{"hidden_size": 192, "intermediate_size": 768, "rope_fraction": 0.5, "init_std_down": 0.00308, "beta2": 0.99, "train_tokens": 118600000}
Each number is 128 + 24 x the weight over its row's rms, rounded and kept within 0 to 255. Layers, rows and columns count from 0. Numbers have three digits each. The size before them is the row's rms in percent of the matrix's.

# layer 4 MLP down (transposed), 768x192, rms 0.0967, rows 50-156, columns 64-127
131:116158089119122129094128130139142161127140158137143101134142127145186167096107136118121077130138114121150122159100134180125174121145089164154145106097096150163101133139127105147104131128119156
115:132139121117146110108143149105101132115120097125143141112128120174152084110113108102131106116138091118120120150155132139136138107157121133131152162158142115118154081135126140161107133122130169
120:119113106106122195119123128115088124155138131139138116104134152095134139128129111122130093111118148108200105170160112104105165088151140151098136124167086129057158135117124144130083145136171119
056:126145139145120129169085172124105130128154129148135122138112065132111114107094094140154148148124141118129136159163148135116090107115164113086124129100113155102091129124150112143117143124142126
017:101097164121142167138127150121185115137166078156129110146130119117101146096165114157114153122133165144120155098143136126131112078126116154111142140122127165122107132093140135116135147140129112
058:104132149148177134126144097143155171152134098130127124104110203153091120158128130109176168102152164135152126131160096141178115099113164151087139094145158137151100145159098126111138130135113103
119:144136131126122142122136094132116133135150118111131114117102099111115151124091144123157152137120140073095067142122129132148112145156174128125185112120141115116118111131113133170111138121137113
023:084131136147138107138108149132141123151126144118107102149125088131095110141138098138131114143180148129152141129153149127054139163125096127152172175086171095097119124119158141144089109113107162
130:077141120091121162119114132123099131130063095132125102182178151167133095116112136116128104116155131124110156129124165174150109143136127126108127128139132091107114129172102097126127101112097133
129:136122118095152120127126139100099131112121099165122059131137096121113142115121153133096147140125094117105139108115122128099107136159140120113130098137123151113151087144094100137155160073086145
115:113093093154152096123101152135127155118164147159077173138099149123169134147149133117169153137135092094146131121159133178145138151099129121138117135082130186137128128148104139152164146149134132
019:143099124083127109127139096152168122157187114107151129131106127138093130117155121146125130171123183124143137111126110154154080139120121107140124124135113124100196128141113094146135139111187133
129:109106111140140100136134128134151079118119116127147159101139114138135189115135136131075163101094159167078144144133108133136113157135141103132112105149129093132125175111145120094163164124131158
060:101109118124115131108162141164112101108146142109160163136112144137139119136134107107107160117106123141124113128131100149110137101146130108155129156088105133149100104151107148114102135180146129
121:149103076125118129138130118072144129089136110110179101114148130098142128137099137117108143121111140122118141135131164124124105154131166114092083108104109076126095112094138143125097149114149127
032:159175091133122113134150145121156129145133158077103144143132115112142104124118141089125142127080100133144151125103156129103094129093148110128087086118119108099147109112127128130159136114123130
031:120105163151121087098079134114141190127172090144130111115116076112115131103132126136159126156113119112145139139103139108063142178124114164108131135109152159153143111126111116101113173119156123
016:177117105111066123109112179138166126143196130182106093088172124134145074174146133106118095145113119129128166140180129151130121103131128100105105102069160121115121100136151147153156148133125118
107:131106154106081128112123075149120128107131115113107123118134127161132158149134149124089142153100120127114135138083153138094124116144124172109141136131123173134053141143146155112119150115153098
038:143130101117115143141123146125134118082187073157132167115154133138123114144179157126157111143098161123116107161137132125167151114103137150131149121128142133126155087102100093149118137110121156
036:128097166159089147133132166088119134130148176095118122105156148111144151093145128149142149075121123137132166145096107150102098142121130160093092148156046123116129106108158136123163178101161145
017:163135105140095110138142098121130053113109100161108126108150128081117120144101162138150129133134163125159099083114122118104132112119187140118157171167141153160155160118127130148132143153160112
129:150129164134122144131193154100110131123144170081126117123124130119140126117153108102147175148112161086078137122139141115098153166142162182065157088129112141117126140108101106120103143143108142
115:149147160109119203151169120130119112085176162123133146113118121165101156135117146139129151136110149162131145164121138105124117109117162137104122153135140157089128135090137138153132126132117133
032:146142152130144131165183129130161088100145140136107154155164132138189137127144111135110151125137114111153102163188123137120155123158088138126123184136127146188140089184093107115117148131116089
131:137088115125115144090145127124138138083121089121159159110152153124153119129144111120117130132181136162153103104118091118138135113144135116157146164121135095148159155153101110118106144166109129
113:135124084142108102129165117142160150116108116146138092128138106070113148141122140109144163111123151136163131147131110113172110100139160175145142119135111140161127108167126141158133112169132148
059:102163120137107140167153121072123138126136138145114128110162179096169163099145132152168121144150131084141129188108123135135146126121120155119139153157115109114161191129123112105123149144161127
124:154143115140149117160137147136144154082120112081142095122133147133163125148162102109123164116098153127122176114167146163138157127116179110084101163111149144110106115144122151133127136063095138
116:133129142117098140105104157140133149114135089145151092138098110134138126111131200114097115122145122177145114115132130169113135174144177134141111173101111108100124074137143168113154132123164103
031:114124102091105151144137155146086091120140081144150161117167135154159151090131131142099087147140140140135152116119156156130124118126143133151121109133156138091153133148127137112134152093137121
113:122121092091127120095126165124085163154113088103131162080146103109129122129139142130148179102174101133133122141160144138099153141149145128102103137112107163116157108129155098110129141158142169
119:149147143122148101105101148099108116105169123151114104132123106123151085152127152136158153175145168109137148118169154130136142143144141132138131128152133101163086108092145100160106157136142112
046:099151122157115141137130122147113141172143123163144137112124095125158152150193086128127135150106210129146169102107117144158127105125097131103121053102104129119121125140114148103098159120131123
108:139165153094141113145120102124126110069116103171128134122136134153099136119124137106070117124111114122110147123125101098164114133187169124142105118141123166145151175157104101143129127156115071
124:131149111131102116127126181138095146113128120140132140133126120128150136155117175150160107141135152130115139111168143166102109125134100094137145159175127114100109145133126129120098140098149141
125:130104151103132112148134097111145157106168173134133186098137127137151084129136157077124128110142121133102099112096151162096150141165132172173117123186121094128108131126130143139142156102116143
119:066092179101105103124118125086082140162135131110118111101134151073117173102136134135130118106135104108140130144130149154101157130128103133117081201150125153135151106124174123116080124084125166
109:117097120135139147107117125102129122107146153107129154142105160103111144137079107173119085099086100082112134129124141153099142130152108077130180136143142105118127114130140139113128114123132098
126:151123141133185143134152119179142136146158149160127126117115141114110105139093110130143101110137124166109144106104113109143105115106150133141105115126121126120149096095118116140151096143092122
130:125127099178132157109132109115147099114136118153134136109139114112129151148134150098123134148104130107105123159113090148127104143133097102093080164149148120127106114144142112143162130158148153
133:105106143148093124150124108132060125129130142134161114095132099102130095151130101138112143150122132082164092124142106149168151110131128146146138161104142175114158088151120132169118134130126120
035:116105114065137167151154150126067155157113106109129152132158131159128099153135133163113170118152109139096134121164148117165161100155140145145140116160118118145123130101117133123113160087155092
117:117094163138125132110107094139149128125137082149134178158106123114123133083114178157142173135076084113167123139138150155136106129157144131108140155169089129152150118098097122168146130112145133
057:126152077104150124096151121119131164113072165103124103124151152141132110182134132121137131130099111085149132129142100091108133145144133145137170111112139105132114133152136144126126136160118114
125:126141105151164101140118101123160169101127143127149109127124141125124140150150094088163125121127149145140091133088111141109143140132106111139125130148130144169129144183147163115047159140111109
132:101155177088143110112175182119144111094098158150113146129097084130143108160132114122110144131111129150137157118141160113128128138125125081115153151123135099104158097157098125154093113097103128
045:131123139139131113191115144164134138162100145124115110149116119101123124098122103105126112155120165139158153126140140135125150089166141148176136149157119109109126135128118101133145119087195105
101:099094117092152108107165119113098145072129142130094120159155118154166124143070178125150134175148141121170123148148110142076106119191150103107138147109110141134124140134116120112116127124165135
020:144146133136106107091165133138091093145160127165137173137141087117110179111091174162098110151146129148158167132125148116130113149114147111152096111175104149094119107151086103113113175127146153
111:114110145162136135137106099160105080139168167155141107084114115113106140114079141099096151148137156089129161126114103138110129110140139146185104178142136109103163142136142099159090153142149131
120:134128136122087092114138107126058116165148151079163101108120123128131125162094137155101087141116115131149122123115101145136103155114116136105150098118153122105171150133082097090086159138127099
027:103065092133119143125133119155138114134166132142134144157166158107205159177098152151163169122157126097152097132144148116105186114127127123106139104118134126158141133114136139122124134137150091
122:134116122141136101145065145115115158153149138115118136125137126104120111126144157113139156140096143126140119138132145112130135143115110133119186172118165169148122158131122151151125126107094129
111:155140135117107121132111154130116126147161125073162125086105142105092119152106135131140067128121117127152120135141130114118186158102146155116143120128140124121135109147100140128109136141150095
029:118132110107095104083132127108113123141127127115176148150122144104129110142110128165138100150140122103115091143120097124124159134143126170089116131137129084127109163097123095091126144112140111
125:120170145115107130108094120122115150116133127129118138120131138112132112135099182129131168153145138118110129135124129114090109138113159115105118121117144129116121113117123136120132117108140109
080:088127143155187117115146132121100111135120098151153148128141095100134098114112118146176092074117128118107092116137132132173105096136118124122108154141160142115171146075139120125123129070178130
113:114154106128135133111143090124144115140114139107116138114126136127161138098128154120159083127117179139099132108134106123092113142121132139162113126091139189099125097124161110164133127162121131
116:053159122157170176168112142092151118118147115123130142077100113106144159155129126121123142128123148144150137128138129142115105117119157064199141139103142150124130092150152087139144086123109122
117:138119134127162115123136136159113140146170139129105078149134143142138087085146099150118135111141128164102129131133115085147120094089122095104130134144152121139100112144116080153136083158107133
107:075094152163137090145148121132105108143147114127107121110153136135146120133110115130143155106163163139137138098147142163137085092083106106109137133111130164131126100116121092113192108127128097
021:129114098126152140121121152163081078171155115108162159071152134128153118107112158141138139147083141130153146125177082150117126108130131116093122141092091130129182145119099106146141118140164147
126:113105117103137122140143145150132179127161115168102109164103101131154112114089129110103107122141164124117117189104159171140092149124158059134128107127118135106073117143058123108150113118121135
133:125117190111135120107113131089104099104184113073150172101177130124160121138081136114147108138109127147090141131114109135119120118150121135121131148176126079129151110092166110124134104133144158
030:113115130089089110161160134147085130128057108088088137156129133122115124116115122104119146132123146097089144139130102109090139111157150108106125148108134124151111134118087106119129081112158119
131:108103172094116127158176104084116137164163106135099139127103119121154123124137108112156112120153108075154139082090162118136147130168135125102103139170124112104140122087130143120107113143147121
036:099150106094132152120111121145096120101165099124133153167099155125141145112147136097128131133146128113123136121165134151146125134138150162132174097076160119150110117109136165086102096109140176
112:122097100126112128082137134108120137169152148138142141114169139132151107154107114098138152142149142083111134120188119097123170158176122158127116163122107097122084139104091122116105155139114128
053:142148131135123188173121134097088120114131133140133114064130121075137147125149123131138129203159132102110108133126178152148088155117125089111094131137151143091109164149134066164101156146090128
101:132141135114156148099125119106144095116137144118119147115150143131088123118101148142116160118165124112188136108113111117156136088159151114071088124127157125109121123094111156103085165126121145
119:128147158166113103134149138148126139141134133156112081109149147156128126104099100147147124132126134111115114158137108131118123133145081112100127121116089108149105087061139099126121089131109117
020:125097091094117139152165122133161093110169160159148122090136103120171084115087157115151109137115133131129118152121128172141115139152160156107120144107133147107133111108135127162150169137159068
125:132138151113121139110098148112114102135148136166130107097125131135131151119112136140082172107116134144145128100155103102149124143138159122135115097131131130156106116130064126132138178161075120
118:088133140141097129155122143152165123151123136129096128100137133123091113135111212168123134138132168160138116140092116151114107097120161110125127142081168086134129095159156104086096152161118106
114:126075104138158095163143162103101133120122114138121120137136111119104116103142143096117117154132129046130104133123119156077170111208132127103108124073125120129143138117144125130128145130101128
126:160120113129121169151110116114130123096140128103161162060096170134140141119086168120114148130125125114130158156129119122127086142139178135087125126121151117104107069092144117128127135146137119
114:126091119138131136106111106130121124157156131144139129115093107112148118140097141137155185141138166123147132149159086140113114128130134125075124128121130158106167096102111079097139137143142149
118:121123140147135137144136123136088142138154094076082115107155120090141145130125164139150141135124141131143124113134140109130140169129111140118119107077144138114153137108162136113111093176126156
107:129092146119166104114106112129131132067118113138104141084123184136116101118123085131134157108106144134135166140145146132141132081137114107124119157117137140128122137138093132130083112144122138
114:117105094130090101115149091118144115166137146146118170180147139149133098106091119135083143150104107130157147115168159091131173114093157143125102146118118130116126161098156151127105117166130125
116:126130127114147152139110126149114156100123125108092134127135112127126101138144151131171088127131088098118117115131150167111152129131155162139153100170131117132102149160109114114108180130111154
050:086162117122099127127146094094113171139141114150133154174122165117152173144079155100124156134163092126110138158158155139113157061125171132106124100125172144135092166106122105099126137176132133
125:108151154063161106122114099119152158138131153135037116143179153110133136129145146138143128112126126066108138131106151180142113137104158139104118111103121119149103129148120122179144119186140128
135:101094150156111141175113129142150128131136138086107142159174079138112157114141131127107162177141114123080129158146105124137162158125122138133119099106118107109111154114164082122130124089098072
107:144150084140108113156165171146132134146109122136114116138137102125176152104081094123128129166115173143180072114150106147119113160144125084143114158134132114159120138120093122095126160153134148
113:108101174146132123124127150165070148142136091103116121150128144140164145129110117085095087146128109143109115119162154128166082099124142140138126142137126160140114153146149132176117140161160131
128:125059149085146132122147092145095158129126186172160115142164128144133122141167123144150104121129146142167067137148109150116131133110154143108136146083156082093140126147120074117132130125129157
036:151177142124114158100134088122133137145155124110139132097111079124139113146137137109116133153136119130142138136167139155086138154149083152104095157148128115086114127171168118137153113085120152
038:135079097133107149121152174112120108087131132136172121154153160105146119162060142148133138165165134101154154106128145148136147118146128075144154129114116143127113117145169127148148133156164130
115:108164083155147120113141113128126117157149130123128139135117108100140115105133157166085126131082149135106150142117108114150081114128127139114102131123136133158130131132110096130116123092099131
079:083097158142136116134116136090074131114094107117111134100168128116157114115154146122109111106149155129150136093140089136138129141119125121122128102114117108133138104153077091163124095089124125
120:135123130153103144107111139137110126153118179168138145123121136145129132104086174142108148139126173111170109113118110146094154108169145133103155151161121147152156121128118122170101110150109122
129:122085120086114127139145124120135144157079111159145112159110153128121106125107128121116111134125145120152103138112124068103089138138134146148153151085119125116119124144134113144134154131094150
134:124086127130126127201117131123124168111125131099075127126148140153122135103129152164132139157130117118153147130141111140090137090131157126136120154118112108114094093146104081139142165125112124
046:097153108079147129114128116112126136155132121160060188103177146168145115133087114101142165107117134124102140174133172167126129128109103108110115112105152140192147109121115122119105133156135144
135:132110143111167101120134086123118118106160147192089134117130165104148171098099136195113126141117108115155161146087155136104102115147146113133144130090125143122107147082106165148087134100139141
115:116116161111117102115132129110119099109173128152120105123134113138105156130106098143099133149120149127105147102138084101086079115170118067074083119099103151176135115075135144122137118083146126
131:155127152148127163107119168111138177106126140136139135126103102143149153105120111089143117176114145119128125125156127120174163117123095121107116158146099136083144092168127120155108121119143108
117:105147135134124142173139162113158162097134114128151121152136105148077143117161093151153108126135136148141147152154119112137118165117114147100112124143156123091115169151122106147119158157122117
017:101125135155087133164131140103097129114160123127139090146118109077104173102128090130140112127140161094136115118131146121127103140108141157079164185156156129124141091085155133132131123121124148
042:124120083127135134139170137124137124124102111142137103124164164104121106145118069165169145111169081106121080139153134115142136176137121143151086140096160152141112122160124132143108136122142136
116:127115121098135124183125120151125076149142116121151147135116154126095170106092122151124099103133141113120103141106174175126111121125140074069136094185087123166150119115124174139143161133151134
112:152104127122112138133132137163173114155133124097160088123140138160147101106100138127142152093173099148122132111109073105110123130157111112102108152139081134124115105145161123106091100152147097
106:139112126138120097116126102133099147105078129149110182143116131093140139101156127148108097127101125135134148173198099092153132143147132143102142125112130146153135145119114165146140176102146147
117:123104097135088111147111099162138141112165138143140098093163110111115142148145123103135151129120107109100121129181129145109112120110101169116155156106110086144090123122121100108106127137135132
031:131142138102160190116124127101118110126110140105124109120127168141096155162127116140130122120113146150174124161155134143101119118167097101137119085139099141083125134175123134138073160173174122
# layer 4 MLP up, 768x192, rms 0.0984, rows 51-157, columns 64-127
110:145132119111175131106173122159135185144152121151137117153135114153122140130164159129097096152130126112136115104141085096172150154145121141136106138135109157076110108154154156138125149111111112
119:154116152149170116088141129105101137150127118099135074151130152118104095116129109117138128153126110123144107124126146130112122114128146094110120103115143142105138138176139121108102092116131144
066:136139128126121172100097146128111141138110139102119111135100152119156097174106109098149120083159130149110114123124140119087126133097094108123134103120183131117100152172123138134116098117099115
030:112112129139153130139099145126128116128134141134123084163137134164120092102152076118127102132140120154116118122112130108125116148123094120139101140129153146096087158138156163086107119095144165
058:170127151140106155115059164140161143103106151098122112132100136158110085139140087117122081118138127096132129131099148152132123123129115146138101146095136136129128141135132153136110123110133140
117:125166099130141114128127142131192159114139109119141079137106091099157140113173129080119160109152115110162156131126112122145131124093071143155100122118124112140131183149163108124138121131124164
030:142143148147153153135093162117133175178111107138123108135129142167087080162108088114100096116152108156146128119099118125120121129137132112129101106124188159109105138137152116068131124117139143
128:149160140141152135145134122145118123107131146137161137114167167116142108137125130134173063127193125128093116111138119106134160152088129146106101112110174135100101131125069124153118115142066155
129:135135106125147154094099154133149155117118124080118086168115137133137106108136111112147106129138154122119136124136176152112132120131093160121145125131142161153081140156157146106140102179100121
093:076147126096140134104085093146119115149130146131144132166119060139137114124110121130126104116113135165165145107094158107098121144100120115126160127140109119126142123109171093131140108156104146
042:159126169152157135107114139142176154172128172100113097148130120138116115136135132133129117117158145151101124115110155104124116111096109138134116102096171155083094155112136147103146126123106178
123:180118130116123126123131159129176134148162132113101142137108176139117174168155147118157109150104099117091122166139121117153138156145166135139135105108151141083116169098129128133165141134113153
062:145128139147140172132130137118123161157098157137092082162103088149137109151128101108113089138172113124116155105135176116120136116113102112121133125100161138135124131173144152139139156136118147
116:131108168126160116111141147171127127171160163106093098108153147139158138131141113124122118131148117101110116100145141122155109170120130162143117106085191126115158097110101113163104122117088124
038:169117165188161141120109134121132171119117116117093140157097123129144108153143085113105138100224139155102109095104135132149140128098087118139113151130143124114107111137164121129072115117111176
041:157137120183134193117114113153131180158094147115118102156101135132103134173137091123150110133147086125152140128122178126129129148110123085133109110128135144127111105135151145087132154127115136
033:163159142143175114134086130128156129148089123130127121167098167155116114131130097118148126121144124139088136132093133099178114125141117120137145126099194164103135118144145166133096121140100135
111:128127090141138106140133149151142119168099129168109116125125099147135067138138102141128129122138147161131164118061130093114136092140093135113131134101171152120112121169161130099142119140135158
048:114139115129134103082156143125161143135105107090104110163107119158140123150138074114114124105134135132138120111083142111124164138119132105121114122125150119125089144132145137134116107094111149
049:131116128140125108102127152140160115123084163143142101165116122166110119149141112115113129117113085131102157137057118083130128100134115092128132131098140118135125128162194147127142141126117120
036:154156148162154145148127134123122168139100164097126087154099112142106097147157111114137097106147133149148111111088160070149157111127089075149121142112136147102109150148178129131153134122111150
138:128126126137138108114139120138144162139093186124117104133126142132136097194135114111137142163129110116113165117146159098117141140097126156112127124098165134129151104160160133104096140082085152
119:129123150109150104100153123099144144168105172139118103126131134141094108154155112080151123104137123153128129136111145109122176135143105139119124075074114120063108126134113142129099169087142139
040:148137146110125107089103155129139139131096107123121151141105162130121117126135136060127071116125101117137129100115161100125116106115137129112102108088149137118072155105168154127123091130076134
126:099163152143147133112095135096122139097083143124127105146100131087098070152116105121110147161162142148104129126108134140107143108109079133153125132074128133093099144147126164095111121165134173
111:095130098177123132120112121130125143145140127117108103123107155139137146111121157140128106115152160145100147147156118133198101110150123129101148136087160145133141191129119139115093118103134143
069:165130126128173134111078129150152149168136116106100127162093121148133104136113115114114102130144157131145178139097145089166120084114080146139090100111149126116146136103137099108136126116085166
121:128124129136115159131121151183125145132072170169117118141150097113134131145121126134143138101120135093121164141134127076089094141117127107123146141111122145155139141150152134110146093158130153
107:184124190094131120136109135153103130145156126152168124128152114141122111136097137089152146148143128152139114154080116174159157084106142108124106101138112129118097103144127152091178140115144170
037:144123123162170118075125114112146152135090141110105098183115121170099086152138097121140126122184125147097138128090142085134154136101148096142087126105140161124074108103151139101127105141132131
112:126124110127137140113103135155129167152101113111098138150133101157112102153145120135142141109131168156105135162159130098142175172155154124113103133108111169115145113111120122063118137128155169
113:180120173132131160123124130108188118118122144141098108123137146151111110129149083095158111091148098143140200134147134123122147101125130122112149151063118086120107158099152085141126084151137114
054:153133134179128142118136094143140164149092135123099084191111116151113115160127105094144113081137108153133138128118141077132124140124114145148121087103144132111156181101165138126118119122099169
100:117130140118105113110093156121184192150114152125113134142105149099182123162139160134149157110095151143149136075101139114125119136100127111104128156138122148126155137116163098124125100139131109
118:118121080109137145157141111112118112159112129147105125126083145108083144147155123147091117120117171138172104118120148116113122111093105099140114167138141161077183157148146155129128135161101144
122:103155162117167152136143126119143163121158115153164136141111115164095100155168138115097092143177135133107165162109197098104148100118103123156110103155125135136094168154171177133123137103133158
125:087127164171142112146073138127132161133105157121109119154142107130103095165083099118181139119168104130128128103122160102148156137135167084136091151107159146113164140153132117108100137088127149
110:152122157108118157107117108120168153136076121152131133153115119152108102095087144119140139101122119125102136128103107119128170136144147095073146097097149092124120119117136148060138144085115102
123:103116169132117155146087116086142129139112126132122112111092102128098044175123108133134121139159133127084110169132161084131146159155113110094111124117168159085140148140148143111099122125123163
133:144117135174120151119134122142151124158088158099110133151104120149116124100106129120115119111107151131102146105150112134159137115124143142136131151130133116131134144156146119107074141129074148
134:125180151131128141098113150139134116126071128120118102145072090114088106151133093098092156114146089109121148092097144077117148111111050104128133134125145126104141112103163173159109097117086132
045:139111140159153155131127161115174126145110107133107127145119144155127126136121100121123133119161122140139117120112163099116148117126132117148103099129139165124085175156138154128106148153125137
119:127123151104117130112083116125147171126131112151154116124159138142146136109081138144103089141116121141156115132147144110156140114085138094100142119131126152142113116089121130136151108113131184
061:155132131155140154144096151112130194162110147111094104175096135112097132147139111111110089111126096103114128107119126097141151152125095099083124100105118144106127163131151130125111120111122165
120:136114153173153090151135120109110151156151147115131146134089101115146131163132136106188146132115084170153122084149124085115073160107144131145116115148122153158125112116142129150156122155117124
133:137136142149115150135144150113178114142153114163120118117146152152112104137134108102150062149122160146096087107098105136163108117135127098102142116155121119112114145133111131146131119120125152
051:116114132165191166119115133089157181150113116138099122152126116117108121154129091096106093132146096094140096103125167105124130135147122163111087088131135162103115125110133161131124128141135128
100:189118115162088159118113103090156101128117141110176140154109131140138091122140139120137106140138092079160136127127136102176080099148120120146162101082112134160126137111143121154150150106118089
031:162135123131123111146131172152115175111056161124128129153103145162128082147129114093155107117165134138127124077114150089152111135136120124150127118072152132160113165119133128119157114127135146
106:149133139155104159136112126150099142133099089135125110115124183105130066122160126111124092170164064140111144129070117150160160135089161145151156115119122126090078126127120129125149162133105128
115:170112118150116111099122113129133114081106153100094136113168114168082081166112110066117093123109106152113142136135147123085146107092114092098117127095095117126136097129141139182122129123116119
037:168144147168150100141132161179111147145100149131099077155123121135119114149147085106120120132137114118132149076078149099135136144110127144147107112092128124099117130130161107075154108128102147
118:107100166140128136125120132108171130117131130121140108116155109145130138142122103131141130119139116129115118101129153138172145103153092095104157156107159124094115152131102168131105118143117141
112:154123153147153139100135151118156130161131125152134127119111132147124120135105079121122082119129153138138146111119106042148144167092100137135127141104114134099139155107133186132094132159102122
038:164153162111140162113128144154158130146077144115122091155142103136109126168162103110136103094126130128086111116130145106167149141124121118127096113081148105124133115137154137127146116111116167
114:156160140117127141105093092118115151135088130144128122131181143130129093139147152122166140172148110123081162141170154111125148116094166140109086142103128162120073136152118134099131120155132136
087:162171096149150127125093115147127155174100164132093116129110128123169095132136110154098089117178146101083142107126114138138130149157152116141172136121163131108124113138154137092133106101132144
108:118136178114165152095145157114134177128102139116075116163122118147131107131151122138108083125126110132093156148141119063133148147132081090083134161119160158116141151140170147117117124156114149
109:135137132115107131149113121103122167118108103102106126152076119108155170144092118095078133087125117143148099091109109162167108093140150128155145127085112149125115152140114140061123120088159115
122:128117140194131131124107159112129174141107100125117108151141161165110110132108109115158129114169141132152117137122136121138130106101096103115173132149160117139104141128133096101153160177136135
104:185111131161114167121149140104117139135137171113114093124162146122108127118127098118154128072164107105129117070156190103115107117124140140111118100112151093118093124120185144135117152133110081
035:157159151169130136109116116132139149124103130098102099164093088150137083147155136124124131103161142123135143083142165098141144136122088183151120131109138141106098146115128141099126128113141122
127:122134147106155115090157113110131170148104141147092141131124145126119086153154111143159125145138111129093150155156122129152138119138095146098133115109184146110178146140131129100100103099109125
132:103139126118188104087126102152109120182104077105140120116159116113089155103171085099155108127146149125109097118092121113146143136078111141129098119164135111167123161112157110097169121103127161
045:137129126141154142085085160086169103128123154121130090147109151122109086120112102072131094073127113146124160122120156117122134119118090133122146137100163140124129140120126188138116129120129156
136:163130140110149168111117086132127133104130119124161110174124138110116128133143099073132161115135102136087107114138112114119138143123074084115113110144119130146078105093129099087155118128136171
042:149178156164162120087103181169139151146096161084126097153100163155105111133137093149108111126144091095135143122105179094124092100103081098136116096125142127106116141140168148117109143147096153
119:155126089142090151121099125150145090117103139073148134175149155145176123153117094086091113124130112117119096144088118106163155109125109108144112152082105115145148153139122149122119107117111119
059:097128136131148123149103171143122168136080138119119084155122142148146109135135107103129121107138132127133138174087115106106131073134105101145148137122120153140139181129175122102127119103097181
101:143118131159167095151119126117140214129143130165074140131090190160090111131157129116146134145104164133127111112137116139143078098088138068132139134159151144117101143107151111137131086116120144
117:148126101158117157150138130149126091124120115106116113150111136151152128122108073107136088121130114115170131109090168125128147158134141151098101136118151124133100128121162131106132084111117161
038:127159104161151121098129117112141125170114128123112071158096115128111142143140138123110125108148102127140136111100140112131159132116127116150122137111130159119119130140156152127130113086106138
125:112151151143130124114135097132159139146123118148152122135096154150155051098124120127126154090188129161139144138125128108142133137133139064118125106157106128151117141164107137091138144152132169
108:115142194166136140100127147137166150108083137146117147140116137146091118110136146098112114123126144146114106123072102122123119085140101125119178127067155150119109124149107134121128124124105127
117:124106151128123098125117105116136167130105166127113089128130110158108125133161145156157135089130129148129115086159141106087107112130082125132150143116159123155137107122118137127094128116127146
114:090135174154121158120068152098155191118112168110105098111136141136120117109100126089107154107120115121107124122094139058117116108151063128159116134085178137136119112129126114100133093167145145
108:166148093108149128113131178098144132148073163129156114130130091137170111178108158135163130107144100143126126125095126121103132127127098125115124143095143116138122123078156123106116161118129139
118:167122151141148123132142141127125117145104155120168144175126133125161138132115102161169142091139133151143149146126142079089132144138156094148148135138155122095088137106145165146124125105098118
090:113175083160126160130131145168139165178085090131157125132107113114120139140149105133117115110134134136134125122071103078129173154120092113098150066089124094113129141173148122118096130129123189
119:113136151159151143045141148125124112178094144124130159133116159122116124156149102124078136144109104107104113129144123121132123156063112135134077147147168147113102135118185113106108134117148156
118:116113130108170117149123156110151126142105092120129139139107107153114112110138152121149102124154095135122124158119150133162130073110129082110111089137111127120121184135128129089133124124138147
051:148134157115149101069114163128160151141067134106106076170131135129115107139137108137132083108145103128138121110108108091142152114128082103161121125121147131124103130130131138080161161102090136
117:135156139118104099118100134146129097152097134103108153185150113124120115147120139128104134147106118152106096114104168149091130121113108108132112126125129139091150130137141158131140118117114151
140:155110143157141167139152157157149149121119172111125148183127128176131122166201148119139080146139091127157146158134159139160172176092136152134097117121088147113090114085146106089102140094106146
110:166172119121121162087114132128152157110103110118135129122129117136132146101129102125136150144147100132142147113075131121105165116127153076128125074098165121101107140142126127113122156158105128
109:108158098133164096137141129146162136147120151139116127110112137118122099111114126105174100111128108123172127121103154088130140089114137128099131136126116151153128102138154121076136104121140129
124:156192138151132134142117121107113150135115138137132098142076147144089119120122131124162116100135098120137116083148137139111119162113135118107138149130094140152116103136121132140138136121097161
046:150154121128187136117103132134145186130106153096095086168118125142142128136126102106092109098170120121146155094092164110136138093137104103139100127100145134124085136168159134118133129140108162
042:144131146143146146117119156135156157118105111103146104162149134172123120120146112086133102126150116132104109122092181083114104122104109155111113129099158148105101145113146131124105142131120155
114:127170114128115121125130162123158162133137154139109087128140102144105119124134104130181153125159112141134163110151143119120139083122118142162107132094163125158098164137143119128129150138114155
078:139104149164159145087128139120152152148081136126115103137123141130100106142161105076115130130168116122102138112126134115142110110120125114157138087126126104096146112142127159096102127136136134
119:113162127189123137129128122157130112129108097129149120133103160131130118137158141107115149106146135118147117128118088130131133112136134134086138188139127113177143170151142139139161136144121137
116:111139107139160139137105119113157155141107113158129096134090153140142093134121125094113115142128102152104083102097160113082124072164117127171135135109187172088160135154123120107146137099158166
135:135143108138146175129121141091179151149083139127124079185147096197143118103153112115107119102180133130100145089107128124105127115090144095141108153093117119144139116162127123138116103119135122
056:112135135135162136108123162100128154114082134109143128159129106118156136120130099140117079169155157176108183110109131110155142136155135127136120115104149088093087116091148121101139139133127138
137:153111169167155117150107156121174146143108105164116142148096154092117145126147104140116108126186124128080174096124113087122118112137047122115142127116106152116122146141133132113122139157107158
111:118145154145137101137103148151123101088105144137109130131148133145073087149161134111150126171158156143129107103115140059143142126102090079111071143114138166083103131088140139121142104156148178
128:125143138110131118170129112122126150165120124139121115135114145159134148196106116110151166155176136149136126151143167135167147117139126084091105106109116188061152111146166131123129130092111133
115:139144137126120214115145106146142156108126149082142126156110114119117120169162103134110098125140144153099140161130144077148134122129147160196144164145137127112100152113115143103133107166163110
039:138168087167145164124131116129142156142079127134095112117125125130109102150118115100134057135131124144139157140112142090141153125123105108162157104098128114087082150136145122106126153147168134
051:143148142132147139103094166154151148150097134127122102160101098162093092147139104067117119124145089121124131123071157076113146122098110074132137073129140125128107168123169125134133144087115129
109:114170125153140139159115103101126179156124131087156058176133165155102137142124125085117113125128122129108097097136148130139089143094113119122062133117153147109141143130150133135159125106127142
117:120112116146152101144105128175100115105117133150107098169084103176069121163107122145130178152130152137108119116131149097148143131146137095134098114126166081122125117100134141069126120099131142
103:152189156115130132124140129127134196169106118147123160131138119122109133098153133144157148126113103172153106156099144096136097149112168085128096136128122159126143116132134131169146126133155116
110:108120112167157139142146209175149107153116118159134122133099136167090117160131125119113111158178125146083089148079132126160127127134107103144135137112164134147124132098122169138149104138150104
041:126133111132150149066129158122122199180119161095131096147156120133143136141122114125138133092152120154098113111119152115169135134127087109129088132099137139139118177116144124098128122112116165
034:142115128170141170097130112139141141148097132108105081159114139167111130136140140102114108110131087146123138148122153116137131160112117141108095094119156146099137123132158172135131134107119150